config = dict(
    num_hidden_layers=11,
    norm='layernorm',
    bias='all',
    parallel_block=False,
    lr_mult_qkv=0.7,
    batch_tokens=16384,
    train_tokens=216100000,
)
Each number is 500 + 25 x the weight over its row's rms, rounded and kept within 0 to 999. Layers, rows and columns count from 0. Numbers have three digits each. The size before them is the row's rms in percent of the matrix's.

# layer 5 MLP down (transposed), 768x128, rms 0.0616, rows 409-515, columns 64-127
136:472569453484507510469521500456460506507520477497485475494495510530523493486469469491531506484542507501503487504477524534517497524476503455489501500468503508489495465509518524515490492518536466
005:524509510538491523490498553493442491472490491556457473455503482494519473480531499477476488548515453510533479486462452532475510470506476500466480519491508493479471496474514517511519480450484500
078:485484475521484529561502526487487501502519526481526452493499480511536554478499517522529504508494468441504468468514494501509550499511483467507443533479482491485497534486456524506535487565470497
119:474461513537474478464516515470500538492510524548517476513497526485499526474485488475448526479447494491541525510520496470516475458537463519480487510516515514481493491527470503524521499519496553
090:506498504526452479548514482465545493510531508476420469465503483516476504476464509476514518513524539468469513489517541499509507518518476487519499489492500502535501486495490552509517459545533447
129:494516471445485502445472515472498474529512486545504512500536518454523429494510479540493476477442488520486524500480533485463499517478508543498528471506513514488449491464483499480478482514493516
088:454518511476436501474513510505491532489483483525520510529505509486524504536481507495473516521462491451473541523477537528462460534488486491519521460490507489482498503550483504486500545511462522
129:474507449515503531461493542510532485533469535509513510489480460503537519570499532473548457512441509516527513497497506483530509493499456521496502452456487524507500520488464493538487491524486510
129:519514458482496470462489501487483479502497491513501463465516550525524515541535505506498509435509452503476523541498526507529527497491501460514512527504532504490470457524480514462515513508485512
137:477479504512525522488479454477528506471522505521515475510514520520480535500463536495508502470510502480527514486525504529551502501464502546519465508487494472488522501520480495490515527482466502
100:505487513499512487494500506510522516515508502512498494511492502506370490512516498508498491516516519545535512494507462510498542498508496490493460507516492499509518515516514503499499486493513504
112:490469487507470507518505553493511523537496512503474450520490442528507501440522449521481470501509523545469498503488461470507491490519518487521486476530506521538484475576489494488521461531500492
006:493494520440518499493509454510526446491502474541533512446510484470488522526508505502527523495485452475487517472539471478498498550470512545501500505519519567520501479475484465489532451504526486
006:494481511471469488479527473487464478522535530493491487470539527492515475469494502472449527548479468480501499496506478538528485485532524532527515495486491544511470513526479456498571519523510518
006:474476487457504488539507440520521482533511504454506503488494513500469475480472535495520512472449497512491509498572496487520502500478498501525520480486477499501515524509491475473516533552503520
123:508523501474494440502482526527464482511475471470467506499508538480541447531506506514470505495497498494487559478484514547461465471526505526463476508474519525504494501500495472488525554518496536
096:498480528524532468504534488513485523505461484487484519481506484487504507542509484483468531528524499526472494496462535534473500546508480485469554481505532481524501497438469523478496506533480512
119:494537461542496526479529543499543513458486557524497484482485508473515502523491453474492491468518497520503508499523468553474500472508532499502497510519523459494494502486467490484491517559490475
129:491466465483495497497515491527521483463473515545473470469533480498490516513512492458482512519560491473492537517481524534546495474504488460468503480502496510531509520499527494474520528470489512
104:485498502466469502475461523505551522474518509492510478479497530509517508523490497529479510525494480524506489488495484462506498527498512498503512499484510526458476447503506427494487513472525544
172:520567524466504499491496485490481498461557495471467505497535494519503459500523511490484459471493531462503492500505507497502530502486525498496507497475548505487503514471507517483491505533514527
122:518551466451499534491491503475470493469480485536518502508531516499513489513485460498434508461531478503504500478529478497481480541482480505469533508522482518495484497500496452438495509513495527
123:554507484487526532491533502526484522487514482502501529527514497468519512491519476482514484501510479464497491470521463483518480492487519484539511489450540486539475518475493484507490488496517487
080:504547518475513503500539512504480549463511482530496493490479516509493483497512512504478538494493516485448496515466504463511518499501466502470491497465509526513495513475521491490496485524534513
119:514542525469480526445524515486500568518476490509492482537514517518497487485535489500455484484492496469486518536529486492512461487516483552451527509433518497468486497514464468457449526483479530
158:476494549533515526465485485521517515470511505490591521533470500497467486493500515498435507552499478538529499440525494524511498482465509526491528513502477495501460508460464459528523479473513495
114:504506502499474535480461508471482516507476503538528505535494550510532465508507479511449500504442504462483503474547517501471486507498526510504537558494468506476455470483508458485506525529490489
146:519511500514502520504528503475499479505531486514475548504500484501498531504475506490494467484513533513498480485471501499514489509484468490478507397510499515505510548463473531519501507526461521
089:486556499482481489498507505514523542460492492516509499492527516480512558529546481479503524534493489490482537488503490472509489473463509506533553474521483524474467450513495524480524487554477494
016:484555556434452523486502476489495475499541516486511478505514478474498522518495472522488513518465459489489510482542416527505493499517503552506495490509523498535483463502504475477552518542499522
132:482503506501454513436451470495540508530469506509505505507497502504498516513484469495503496480492465525464504512455513487457502496533515466492501495488474535521513518462502471501521516495511517
105:501557495448478504444500508486534525495480520526491509499503490493497518493504501510499485483530493496497523517510514466504514507521489469468490482489478464485468481483443517478519542526483464
078:534472510510507492507496515505522492510500504519490504506474527493535578511530473468476489460492500429458460490534496470497503472502486491516479452498500478536515493507510504484513468512529493
138:530514533464497535484524519531484489477457529492539507526531479480522501496548492535486475529484456478521514479453501510473477544501517503508460508495515504527493496481494502504526511460507455
105:511531507485481499506461549491523533496503500507530508506508494499529472483503505533439473494505479502470538523495489513527470475458506527469504505489542520444491417485519472448510527518516533
005:493506443567520496518516518490466567539526529483497517520460513537490481492473494518484511449511557517485491516477544525486473512489511470496496509426491466488513503472513502480454526500489474
135:512491471515463469491532541468493524521496493518498495464521497488482521484490493515524482518462499514496531520522523490490515473515493520483481426485455511505502519510496532544465505530469545
106:488451512495534525464477512464501506557497484500514507479469493494501495564500508478428533532482474511493499478511509514469479542538474493522511534522478459501497539421476466529535490460487501
069:510496533467493531516543520489475512493432508497518519496489493515443482491476530496500520501487487504434511483481513512521528489488473540467461498466485531497508513483520476493473498518548472
108:504508450464509491511526507502505458495460480501479487536559493499495488530482490438517478517493508466518488531517505520555467503481448489455513472523508477512524497517541483544504510540489508
112:519528475473493486490448511478485500516495494499496507475501518470485513510515483509515524533518496522484542468545491509528511506479491513509494449461521489491467508537511530518455506503483490
009:526519469582521515471492550506437552504514520508463489470509491485499481482483497490478458445496486489528454500485520499489491517523482508498467519454497506460494484508467503534491511497499504
098:518492504502483493489506517456463480490446485521507518490529469545525505506498496514532477511484474535517503498477503499536482486491514534543472479542495513556512464506512514485470483506490480
080:533550503492491517475537451531507544520480502475484528543473487494510470506484499538519491521475415489472488505490495470504462498471504473502514460517514497526501443513520497541506525485469494
108:486511474478471488496508488500479456536526495451506503468483518541480513512470513500521496494507484522505494491476467482485498544485493494539523494531553442518460515491475463457489456444532503
080:528535520486505540482575527508464474493496517497472504536517512510513491508498500499518508525477462530473516554498545480506496513501455513466525483511532496504455554470503534499487530516467499
141:489500529473461477500532505499485494493538511513475533465550497496504538538509515481508487440538536495499546452468498492500511529493480539493508528504508509482538524459479522479516525532528509
115:524526515490472520504497481517500493499461544531515509514509548482538467542500493507463489478517494507485527473528488514528452492481503509480563509530502504458482490451527490503487526520467498
128:482488492520509514484508489529472489482482485472472500495499550515496492538500522506474504493512505518479503494458537484519501520499400511526512530516505529491509491484530516467500496527466548
091:500476528550458476525514489458501528492469510477555531515468470499470496480489476503528497507532533491506535483525483496499486509546502538494473464446512458487511522476473465477472501535493500
093:505580501466504535476508518528532497504502474500488513479494518522478502530531501527528515536480485521480514491502478490512485491453456453513459479506509506504463478527480520507498487517503509
145:473480510456533461522532474464499532488477480510516496442495538495484448528521481513473524510489496522519489524536500510521526490496486514459513463506490488505484507483432478505470488498468537
017:536529501497495511465498515466464476497507520508508502510479492502499492526499471511472482498475465473547494473544506516492489525477534525474478501441522546484479523457488460504530492492513517
007:493517472538503497508517526533455511559528504519488491495496484515503507481484502499451512484467477511516506471554539528503483524493542515496475465478518540490490525467481455530492558487501473
067:503539498462517544507522502471543538486508513520501478527500490465523527504468474503501523523476493506493500463504458490495518475493537502483485473478493506519483473484537481465517487534506457
122:537487519470494479478475524496507498504473507470488509554492520504492455483502499533500492495475496480540508483502521536505501484482481502518469536491552514528503502505499501498503503493511524
006:451490472545477532513501529495532478511496477477530429489479491509486511494521501473473497533494462492495477498498473503481527521527493467451499548513495480503507527459474525494513509523454500
117:454515499505449514489521493436473511520497506508508512489457468514485535453494538461439521515455499485526524493460488487529508470535462523491516533505519526500511514501503497538523523571507518
137:488510485483508515508497487470506454492514524526489524508477515487521478492483517555473479498529453444521477496520471492494499508503512526481560485480478500491515486526511506446498541551488514
005:520509486502529517495492526510436516498486524503452512509491469491523446474435526503492447474490520474511476485473517527556501448509522497522457465464504462471516500523509515514468505432505519
173:525491506511523449513508521477506486514512510512451474461509500469500492503489552469493491470513548492526473519523479545509502516485525474463461515495491533513520447502495504497524511511497446
100:483475493555512446504485502518493517460478509555480470484519500450486511518512476485463510519501488532520499472506490488501495462497497527510509528522517520459477510531541508501526510470505505
095:541484523514503519522485477514474513470512480530518480532514494568506494450515492498496492519520499478505484514532499480517473502486544456496492471482560477494496437463501507472519457497510511
123:506531452501485535512472501477514482514504475507517489553534539477485510511516482490494495460489474504499492551484502503516501543500502460438528510496493517495494572441495499469491522490502492
122:489561519505482530468459524500496498501474488507533485484488478482494515487508471492449536548505495483519506475516484528507480504488502535559515525473484507482483535425494477446481500531527525
102:505518471484462494463484531543507507542474488538497452450491543468539572517483508486490482506511515463497521526493509490473508472497511499514490498469504484521479439506507478518543465493526513
115:483507424525484560487532496495497522455487501478499476492499507465497514484522532499519481467481511530485488491480512471505501518530490517478524554468550529461533514460518518507449536581470531
005:517518514535535482520505515507435503477534506526460533458457475482503448441492482507480457499509492526515543513526502482506500482500504498534501504480466478462494499506489459519526507473476489
114:525493467491518503507535494529506451500539476479499517485518504529496543473511506500521503513510485502517509533524464542494488479484559517493524452467511492494506555470536474483483542469501504
136:506522499466460493475481520537518482525452476532543525473522455490553495537480505532520497515519501513489553507478545506504504539468549471534445469471490519525496468509544510514543485475516448
149:499542470493457495489509506483505483511504519521521557520478507451519495516478453517509473520484500514488493493510509484439508508504507495470474471477481483510551470487546546535511515541470497
090:501488495528493488453501500462510479498481502497516507490525495496464488497504531544473486504459481518463536546466511496483491471529463522493475490526515500539467457497495510551481522491458504
079:484589494520517517493549478528485486508509504495480492520507474514434513490513482515512498492527493513474519517494488490549522490484513476497484499538536514508511466505524507480504496496504510
126:493533503430476506456498461497508515524470520483499527505526531489527464507505486495503457460511468499520550524531507524537510485458517500465535504483474564501490525476514518503535495459459500
125:495503516525520498554525516513531539478502494513539483463509472510510482554484514544520498556491499503509501525536496505498469490468516526515506519462478503441466463475518450523495523499510556
125:502498536506529494504554476528489472461479500504499454477514494482508517468534491495457502487491547502511479501464471470523481472509541514521501486489524526510483464528510493506503508479540521
082:526473471498531497525507476479512543476512501481497517519456514511530440515518483510493469505514495509467496473505532519521477505489510506521532549520500466485463468510513491457474506493532487
120:462503481502536493513537474491477478514506564461485531520464511491485471505516505473447528486510515487532479487465474576520498512485470483507520476461533472504509472493485558467510492514518537
005:496476458558514527503508520509497510500533486511505451469504500505546510495540483451443503540468473515479496470514508500521446542518525469455498493516507534508516501462494472527500543490494479
079:520468504477487486541459507489491494525521513520477514464466475516478537490512574524501523461489501500496466491470487511476527452527486526519440502523509503530501479514493500511505474498547513
078:485555517487507509473507542506477491520454552512483505494527486486465460503509470543511484506501525538462554518526530528551491484520497486486493497493548479496505453500503465498483512512538505
084:527521520519533494464533483523488485462498473506483508515480517504459494502509525512485500475468519512467504505489461482520488488492503489493493495482511517471464512482467459517461527542521474
102:515544523501432488505485482494499500515476523503530508510481459501495527493547505515453509505476478512542517471466460507461539491499486516512518459468551507499523484494525508492515478499505496
005:509475518470515494495482485518519463522540519483488494529539512457535496490503510470513498529469481521490505491545520457534492495509516492542503450549498544481486471531469452545514523499498549
103:496546487500495545484512514531434491500547494484502483497473481504501525475501534461500492497505528512529476500524477475525475486539520500496507496468535495498466505553496476523466523488535510
006:508478521499525520469495559502490452479469472505451513463507514485516508511527485450516471569499480510502479458508460524514487450543497518443527502514516506518513512502521491512524486474524517
104:482533534478514501498498511506474519500483530537481472529506502499506484518455529523507540496506474530526471508491487482512517501508497511495533518480520483485480451557528482477468459521520498
005:482499490495432482479495472456471477505520515504543491515486498523514539534556499516474541536538525510465517522481482518459465538498522474447533536453478531520465494487496523492526471518512516
087:492492521526552486505472545516512544495486542521494478513491495485507537497488482487473516499504525530520477495482481512495529497485538552529544518527467479489485502509536494511499480458439523
104:486460500491514452468514486480497539490520517517503528476476557528486504481548458492481517499486500473490515493555493501514518462452512501513457484511464487478465473503471526531490516532512531
110:507457482533511509516505428515504501523506509504496505545506502475479492481513485520479462501503530527498504538473504502509483531517518484484470482573509480472472503531518522470483496500510555
084:484487504524527497521527527474520544499489512533490469468575510507524513497493489457525480496473499523510457441512479504504506539496487526511468481487486490464533506540512519467449461533491486
108:506503478506563506508504515514514555488501530512529520519493533515499553454531488503455479527510498486498487487518499500480475486464491499503501497506520498473500477490508480488507524496444489
108:516525546498513504543496526522500536489505511534551523468504492499504479494540523499475541540510542491498504473536471508491512497483482504463481500450437484486501502489498503479480486501484496
006:463520510515552563522472526535582544492493481474502498496495508487476518531483500504534490478505520486490492532519505479508524491522470487500502511541526463508537499505524521487452518500486485
128:489512441457537506489492470435502504528527456464451482498496509510516500498512524448483478499498508500517511477470522526463491464553527557508477500517500515504480484497507483479546521518518510
089:555509481499491458498502536484511524456527509528538511494482517493489521494480490515488459456527527524471505517519488492531503507519538510480506421463454530462503493508512493481495522490527533
153:498467492531457483484464529505513500508474532539500463489513497502477482485480486505492506537527474495465471481510501515447504506560471478484519523512486527482520523505494518511523528473504505
148:520507473495487490529557528417535498521533497516449486469527505496510527490495531477543513447492502512514488468448497505473495510496497535515468482534504457497543530520467499531540517501490496
072:476495521478487501524524514508506493465463480486519527521499513518483510500468499481477476487501543509474480485499446522515486482520517506482516469467503507534497459451497512512495483484532459
088:504526487485499483488526501474461534510477503484486485526493482495484485516552515473538479468498536451499483515513531513527499480501478495491539495476493492492498541493498465530471514539469473
112:478518521464513493506569480497503490538515474531468475460468470473502514511500560474528465484486518517459493528476484494502505531522480480465504526513553495492510513467480529525479478470541489
093:444486502493500506480522502497521526499482518499457479451523512496492469530467502513463481473498539493507489545530515536513477475541431538486496479499507485446508465544520515496526482500521558
077:520513426483506510502475504461567532492496471533513529484526507494509526533499470509488495466508556513521492477518478474492493467496513531499527478483540517537536485491511515475488542534445506
134:537488501495447504492494520445491495520465556532519463503475487459479481504525456485468495483496516497519504487525486511447513497501488491512496459533474485538551501492530513522518474515469488
030:493527538450435470501488512510504484516521515494493467507534512486489508499533475496524514542489493520488518499493439523470501503561474542535504509550502496488507484550497489493545482558483494
116:481499504563483460472574562459476530475520515486514510476513478530474504505501452508499480482517507475489504529476492550534520485491509514481526494510549514464481522551511501500440480496486511
# layer 5 MLP up, 768x128, rms 0.084, rows 410-516, columns 64-127
008:482500491497487494516529486511495451506475471482474499505489517481588514479503479460485498453509496508514510458462498486481505460525452473493437481500495518513496507508493500471461480485481479
099:523482531511522451492505493494459513471507503486510535516504510484504486548479484468493465483496536500496518476491525487519502493464515519554510508543448498481485476507500539503489553554499474
110:435496489514527460519511461555485481507526462501477507480496491479495496487453481475518521519501494492544505474459521483498492502512480509512518519534519493561478534440497488516488461505450507
093:523510508452483507463511461528461519488482495481524499542481536483482451520482477518492509504483484503529580502490504482483505547481551497472481474511464507500484457461525498462464506498489547
106:485493503465514411528525466525475530565440469505469529473474478511529529506520503513543475534515501504502489485540493501513485519488517484477506495518521514538495448475478557509512535476474458
085:485497501543553542516466510507545483475605524495498459493480495525564518472480484486505527500509532528498460505560511467525515478487515465470496514513501477460506474517492503519523471493524473
123:536505585516566486517497493529492478515519480495548501534513513461485481460537484541461501469487532515495464476494507490519456473521550510507509542512495516497540535504488470532485511478485510
127:476508501521529510519503473482548490523520511528510493538457512467511473459494481470472486492540417497529496521540454486524475527484524488503562537459527475500527479557478482508488513449502502
152:493489509514493468479472514502500531519511530519496472530510494509493484509488472480490453500496502529490489496477534527484530473527490476502502550474535485508501466554541500559502501515477472
075:500524491507464518486521505500495499490444497494487484499509507483590506490477481502485506518486488451441496526480519499490446493489493518494538489474500513461477499494499474506471528487508488
125:532480470503535512510491474525472483484504542525529541519518513468501496490442479514510512526529465500493475494519538468475505509469518499507508508498494516537497430500499495511494491512499541
009:487585479561467485522508498523491486504484513487512465511476524510470482475471491468526518494469534505539490562477506553462512487506484500496536524502459458465473513467498518497494535473477509
010:522437472483484479511514486508494467476463477520488531487463497536590510446504534515486489486477532513498498527492489522518522492515461496490505475505484491505520519453462514499464478498540502
008:519499477492478511502501519501515521461498518502499504477490504545416472496511536536513483524506512509546463536514495499517531521495517529514494534475507483490500509474482508521525504508529500
105:504467525518505530523493487479519542515522500477517481531502505526476489527507478549443463470495490508505515523439540496525470490502489492479482487507537486511505509493531495554460500503509464
116:502496494497471491486495476517515583509517482479481483494492516447510504485507458533478526505477464490529538502489495457541457505480504506521521510496475424516502543495509502517527519505481535
119:493468463504481502548493474466523493507508522532536500539496537486518486501465468545530447509502483503461460542449554503478491490505507512508477496488503463484457479500521529498499563502496533
148:522492494534475485505499547484449485479516531519522485555512473487510449511492494527520481519536453498516517499479472520499513536541469525480476530494504472494531514485488475469509500463462498
090:493474503550532485521506532500485512508504489515490495481500493468478515541441482463497528505522510517532495485502499492511503500538466514551497514522471490576484568514495486497536504490476546
156:490494477509514494534460508551542506530497492524525473492501473513514488502492480521481507543513477483483541520494500528505500480489531503530475511492489490566520516560536457499487504506525523
100:503477497517486530495519475501513462519528496488511485524485527517487526528430449504497529519488468497507467548486518486540521507463479519539512521481454492543480549475462534540494480511518538
128:482465495479514538555471492458515542493532540526504515478510516439505489529471495526497531488474503503496486542454527472504508472517495519491478522535518480508508475500541487500506508461490532
102:469479485521480525489504503490474547484503481495515541526484531513547492480462445520532495521435518468492496454471484491499481513521550525502521504534507480512489513449508527483500507517444508
098:499480530531506531517496527476527470486516489454527520486461499446555524521440502519495532560487499513493499500509487493487518491511522499491480530489458486486488491468512471495527504522507488
140:491480504473494490525501532477513539483519519489463498495512572502513467493454483510504481497502493518493517503490555518431503470488457519478520518462530460546491452508522506530510515497511469
094:478453518530469522518499465492505524489583555474552495565501470481479508478497474523532492480519488484503511527503486485537470469540527497516448491523477501518533487506500482501478452463521536
131:478505478473500450460485555522500510528477518521545528529502509426499459516505492491483509504496468517523535510481472517514497491468486522530494492515484501494559508555542487499500488447496478
100:493483468466523545471508476514491463490496513471470536466505519480515453525482477507500477535503473550482466536471498488464455508473509517510501504520509427517484504480517521502545522507511455
024:524466464537506495537530502519478473503474478514505551462462506562534469477515525487493498487505568490546488540475502508494519504499487502488486520511487530476530538450477514530487475478552501
139:464492512490557539532514510524544463479502513498501503493475544491513491481488494530501452532493453492534465480515504518477476503465453522500509537545484454459489490513481521506498488493500533
116:446500485539502477531466486526483518513530445493524502501498529489527500493511464505525508493489510525557494512498504543465530490492569504471489526469518529508505470521495492477497478484494493
083:482504492497546500512487505441496525498555532501486467526484519491508476484474521484497538489547524490517519464531495481528515478508477471510497507542535489495515496475455496513484506515462488
115:470464485512506487526450488469546538516509495520464484483446534503519496508460498466492527517490561464492548513514514484491545468495482477534492486510486486520498477514514510516491476517480512
091:471482507495488489442514473530501467563520489539500479501535489514437469535524455480497498509502492490548495497473536495487474524533486510535538494526556486549500563505452507534478483504464502
008:512472539458532507545531512499512512492525528530498498518566471480484537530518538516517522519514503520507487499508511514554550511505500508541518482519541509519530510521514495513530508543489488
132:526493523480497550507480468516438537500485473508523556537532513496492506514508468554516527490470487508492468498486470467521488482474501515449521527479513534530504486468507536521511514519484528
106:501491479507519481494511501561512533488497463514493487486515524471518490463463475493470509444520478502525444504511499476528482475476528511471485501510472457491520529501490481490535513550498493
074:513469497462503529456465513500508491515496491502510535512501525499547498498507470476500450487467517510492500516445521438472497483466558497505513489460492465500512524471471472517538507509482519
148:463485528529529516508459509500487523502511469512513440511480472483501524469509502530521499542462490550547493431499499507506485444482548479465523513523479507512503512520526489488480503523505472
103:498481536487454466541485483539511548477527457481510487507487500524497493522522513472479469507549520500504506490476503474530492480504514522477538491506494459521487491534550524536471528490476509
013:488575511499520461539507488496521478496530513478486480531542506506483538524513510520524515515512511518531491463527503490531507488550467486527530484523501526564521522519521525507519499527505488
108:517488476531490511478509498473465456472526507506541476513533477501491498492496464513508461491496451548483502505452437507529505500506509531479515525547510502525519514467510478528494533507515493
110:477502506502543508553476510443539505494513513524474463481499530475540508514495485504487488535527526530490492526525498485481451510471494475501518548482491486495459511505517499566506515490496538
114:453514521534547464504519497503502562497496511533467471483527480473494484485532466494477476489499468478472524481537524459536488508527522487453494508501452440484560508440499481535505539540497480
100:516477493472459431476463525537497549520489510466539512527444530482495511512490469466504525489508512472491499533518516542484491472508526488545498536498467501534493491523515497506524493487477500
147:479513544494516508528485484517526523500494484464499547489497499472522484520545488496514526530486506517513518500516474522504511547463491502472527495538490494473476515503509475484588494476510519
113:482492511511494483486512489504482515531526486495495446532498486526521509498486444485516493486496466487543512491542479505492529488500508502535496525495517492528464478558486491513486460502488521
132:524502547484526498480508498492540553545518495492504493497457475521507494487472435483523512494526502491510489498481522467507462496525535537516502500460492429558511560472488478523487504431515517
093:529507533469442524516499455446506491528491515489517545473483529507500472514456501501536503541537515512508488499449500496491504512499559494500504506439515459517504503466478537509490514467528505
097:487483486496488461536465535516468515539507484530505506506506453492506465495493497501476534509512485520516540490491500512483494471527540504515512549508504539522474496525533458496475503524468511
126:528454496520495553545489523472514528493510507491528477533504507530529501509475474550506491468495490511492493465488482507532527461513525512533471511506478506479510448535522482495520472439497525
026:491479488514500460564532479543482452490484500496479522487482485515490509467513533470501525468490549530521472535477490520511540468531441514511509475511484486503537512472485531486461499515465475
013:486484484460516456543508482489497474474473508493500481475482487498430514493495541483509509461522538501558458505502495485509541485515455498511508473498501500500535515482482522495494507517521479
084:552477505546502486552483515503469448519504461470486512513502511528496492523507494459457471499512494488496484534514526535521476519515483502524514497477462518441495481570497518521519535475474510
105:462488507528518500533531501496510497490538510521487445495501499436495514484517505479485473513523459510491467499503489474495470517505499545557536520501454481444520500517527482524490507496503472
008:530477491507503514522532512518477464520482478520480550488518544512530480550526477512500491511490518488528514488481476475509483473511537470538438500498488533502488499498498484502483470498525504
116:495495506468532507520458499531554504480532469490482464501502518532501461546511462528497491500517509538514488467517472529488479506467510528503518481467514473496504477548513489479513504441523460
118:465454529549492501483532525484474539492533490477546480534428489483502538494446464506520514498468479480501487488496529466527511472516512503531505530514475501495494484495492496558486461515503522
008:515507536480490508507484499471533541472511499485492463516500483483485518491512510516506511505528518535507498480546505493520527501536486535508510504517515534530555498551495532477508512545525499
154:528482513458477518505490464505488537502516502481536491519500533534472500537471455490497491536486498499515527528484524538524487544519493553483485497476495457520490528472486520490542533460481543
110:520485505484491449512516492541474509518511466482492542465519540480510485495522477526513513499502470475496539481494464492474470463440527488504512499523462494506499508501488537514517497535486501
109:485501525507469463481510500486441505526535496464483521529487499491494491537536498478483522506480466496484511520553500473552526481509482459456546479445490486473530500517504499563478525479516479
124:523499517511492504506495487530474507501527518501514501495528483513503488496490471487481499528463484522491536483554462535534486487484507563478531549441477527513505475522473536558476565491449477
114:523497511471499506530476490472503467492520512483514505491515516516516463478508512564474442465508506505472523541496469503468484497527516458496490497527489483485515448529526521522493504494473422
104:508470539508485523514498519515493519486497531509517490540527489477485492506511479543513464549492472537582493458479475500466436530517478501503543506496479496498515515484517485485522495493489483
117:482471516512494485504488462492444484515531509469507455506501488507512516503501497536508517493532483473510472520532496514453502532536518498530446472520453470523499482504452538486510456468506479
006:469537521454489504465489473453517524476495497467475499500502474520517520477522482509490493483544488508544452447494527478513556479502453515507487486475491515494524531510495510480497509517534505
123:487500527511518503442498539532515490536496545473486491541498494497489533480442494541479510465456484518539473533497466514506511469471506515522488529487499458509540455488508477516493479513508501
108:460459505498530545503479466467534507489549529509469483500451560522488488523456517456519517505514506470493490497508495484498524478521493510535504485525490442498511514494480517485496501518476524
140:488480516468488499485469469501505533523482468459521554509495529470516495470491482520535513500455491562502537515494503461504488531484549507516498541486519506517500491502571557548527565515511472
102:480501545509510527502537468507521475517530526544484493483500516477496461452487480478560493485526521516520543479496493483517494541496541525522511512470506521487523521469548499473502486501498489
096:520486532489519501479503464524479492494557472501489453528518522534497506501523518499550479496505476528507496525549501483484519518530510475516506507476510459517487517519477532507521489481476492
117:457488498507477491492511490525500492541527494452528481491476475492490508493504474507523537561480512474497466477521490472539505515486504559509511531531442483514569511492502495494516538497552509
129:474496553516454434494484479511488516526526494510472481513480508507496482482485502462523561498500493491485517469506497447472554512523518507518517515543540510516506468538510534527511503495480480
126:529496491499468493545476498535464532537493468519525495518509485490509465495512476501516509519533460572478530506527490528497498442531529500489543497472501541535513501492508505498511472446495490
096:522481467517504494508489488468468516476518535473486439544522516493515511493541480496527518481500491512482460490511508493470517493518565451485461498467540492487505461494490499525504505499449466
133:474509495469477543489507512475523560485526513481525468520498521520504501507429501502520534539505484514476542495454492487487491502480500492518474531516494492516516501472477475489538483492503460
009:502562496512509466547536487533517489527496507506516486520527528500504521549479497516532544492540522532557509516511497518525572475525483490529506493501492509534534515509518508491508507513535496
099:480508521500531513556547496467443506481533499490458502491545506471474483515441503513504506499536508505508526481481527443539507528503528516490520505484499486526523464468502559547514536534478481
093:495494511536480523552489477457501504521511473502495511537474539476500506540429518485494505514517459500534497501528511480507516497506477505495531520456520505514513467518498503518437547486506500
077:508483481460470527476519487508489542511491499512526486505550501453557513527500459520523512511446488506475519479503498466510468483475553471509509487513480498539546497460484472497537505492471523
112:520478569503490517497505481522527558540479506495512551497496508505499485533511458481480510517484465495507532530489499506527502444512491512510503481497499497520510505523487501559517488489502465
011:490519453498469447492479480477512476486490498484499461470440493508420498482478490514487492488508486523535477478530488464501497494504462498476499481482475469527508479502490510479500489486519485
115:518501536456508496437489524507532474506498514498521477498531511515505490487490471559440493486486498502475492514539478483497499495479450515493542526526479498504536468504530508510506524503502467
009:494512488519494502483518492524517494503454445501513507498488510497585501441482451491485528496528487482506530481493506482458491481527506490494439510489498506520481504517475526474461495468522482
129:500503570546499539536465529505528495523498491514530484571451524481500522533502504506494524512493502515539496555528510481522504455477523505519508475524463468494525470546528538532495503504506508
008:508431527475513513492529499541494475527520501532493519502500506498640509527501525481498494481458496488490524555466499519496502485471496506495482465529506481476470492465504464497505513498469505
107:511493503520465507541532480444489502497512501518500501515532535507510504481515505477517523477495496475519477509560480493515483422503457524487511505503521528553497490558490516491517556549476484
124:519495483529467478503490494499470517508500422485523553501483488501493539483484485513497468526498506495528521482494529518522520529458532528465489495497481517498479522500537545523525553519496531
120:492515550479488470486517480485485514494526528490531497516491509512481489521510469498530505496464490517477524528491501479521486488543488492540524478447520458491528536430494439540496460455481440
097:492504518475457505506504431486458514487522528507523520550522502499503482505485498502562491502484520476485516500506491460489473461504529502491531467482484475589520528511517465521508518431498511
123:495502512519559485523471502452465489507523495450480494480489505516525477530536506490524495504514503507515467488605512464524505494473511483487519525515492484499470517523486529494500517501475494
114:575502513485521484522491519488477505503506431494509526516460541468492516532503488473508466506518512496501440499487539460521480511457539512502514491487479499464493514542504460537549551533496498
011:501540500531520518511506527468499527501511487487515500521533500508395473535509463522512519536514494469515506492519508472507440516500580488531517524489515546506487500534514506525535496493504502
122:520482575521517501512502468563526502517521523453540514524442485484498467487469482558457485497492492487507473504501514488503471473522499501504476523509521482476507499482504501507468515507504477
113:520496480533485493504503448509468534479566509478515502560487509547490498473486450493529454490489498539510492474515509514497520531523504488496488484473527458474485458514488511468513505484497509
153:515469516478493524487454518456514493538517500496546493544416469540481540503503500516503480500516542482511474474511491511515473491512502492482474497521480513514449516509526495535497529473531468
148:482498568522534491508487447564455523528487487451513525495482516450495479484486492526521495501540514514497534490560562499520490467522518508499493508513493531491475502511517467486500489532515473
078:490522517486514527502477477503510488539514519505497479485539512464474481491505502495547520489504493506513539470517519458502523518520521507535523473496475512453504501494499510496540482513498499
088:504524474481467551491479504464541437512543479553503483474506544521490470480456569478484504544463526535493530461481477489481527487508480488476524467526513498532488501495500551536522492484519519
119:474471507534485513480494530490532515535485509580517525512443514490531489515519497475501495535550486505504485476502497529478495488515523500480512537462449506504502508520482509514539541452492513
107:509498552484476497506483511510516530499521484514556469550473469523514511515485501536503484513478458488568462461533536528499508492511528488520498527457505519472463502493477496505471469498475510
075:508500489518519502503520494480471472546540502535504499536492544505504449461486522471541520525475472512489481523492502513492508489489515515511489506524499457499510499530501531503513493432471496
134:474493494495490489481467530466545509517468474485530500530479514478501458510489473470465479485517476535479522529509532516532492523490546502534487543479527503502514480545522493551494512478504519
033:482531485541535548513510518493495500499501502532540563458484486548508482501472469499484500505486506461498495513469517518519482536437520470472498512497499519495476524457485469511518520439531486
114:491495502509527513586460468455498466494501501516482470523487526522512493489481516534506528524473487553508486491502499510490491485510542488451478504490489482522522480448524486489514565469490501
117:464506497505492517503537534494491458513538542551529465496511495493503466539478469478445491467507488499477485524492458493543519487494516512497502509551449495493535495454486506524508487511501476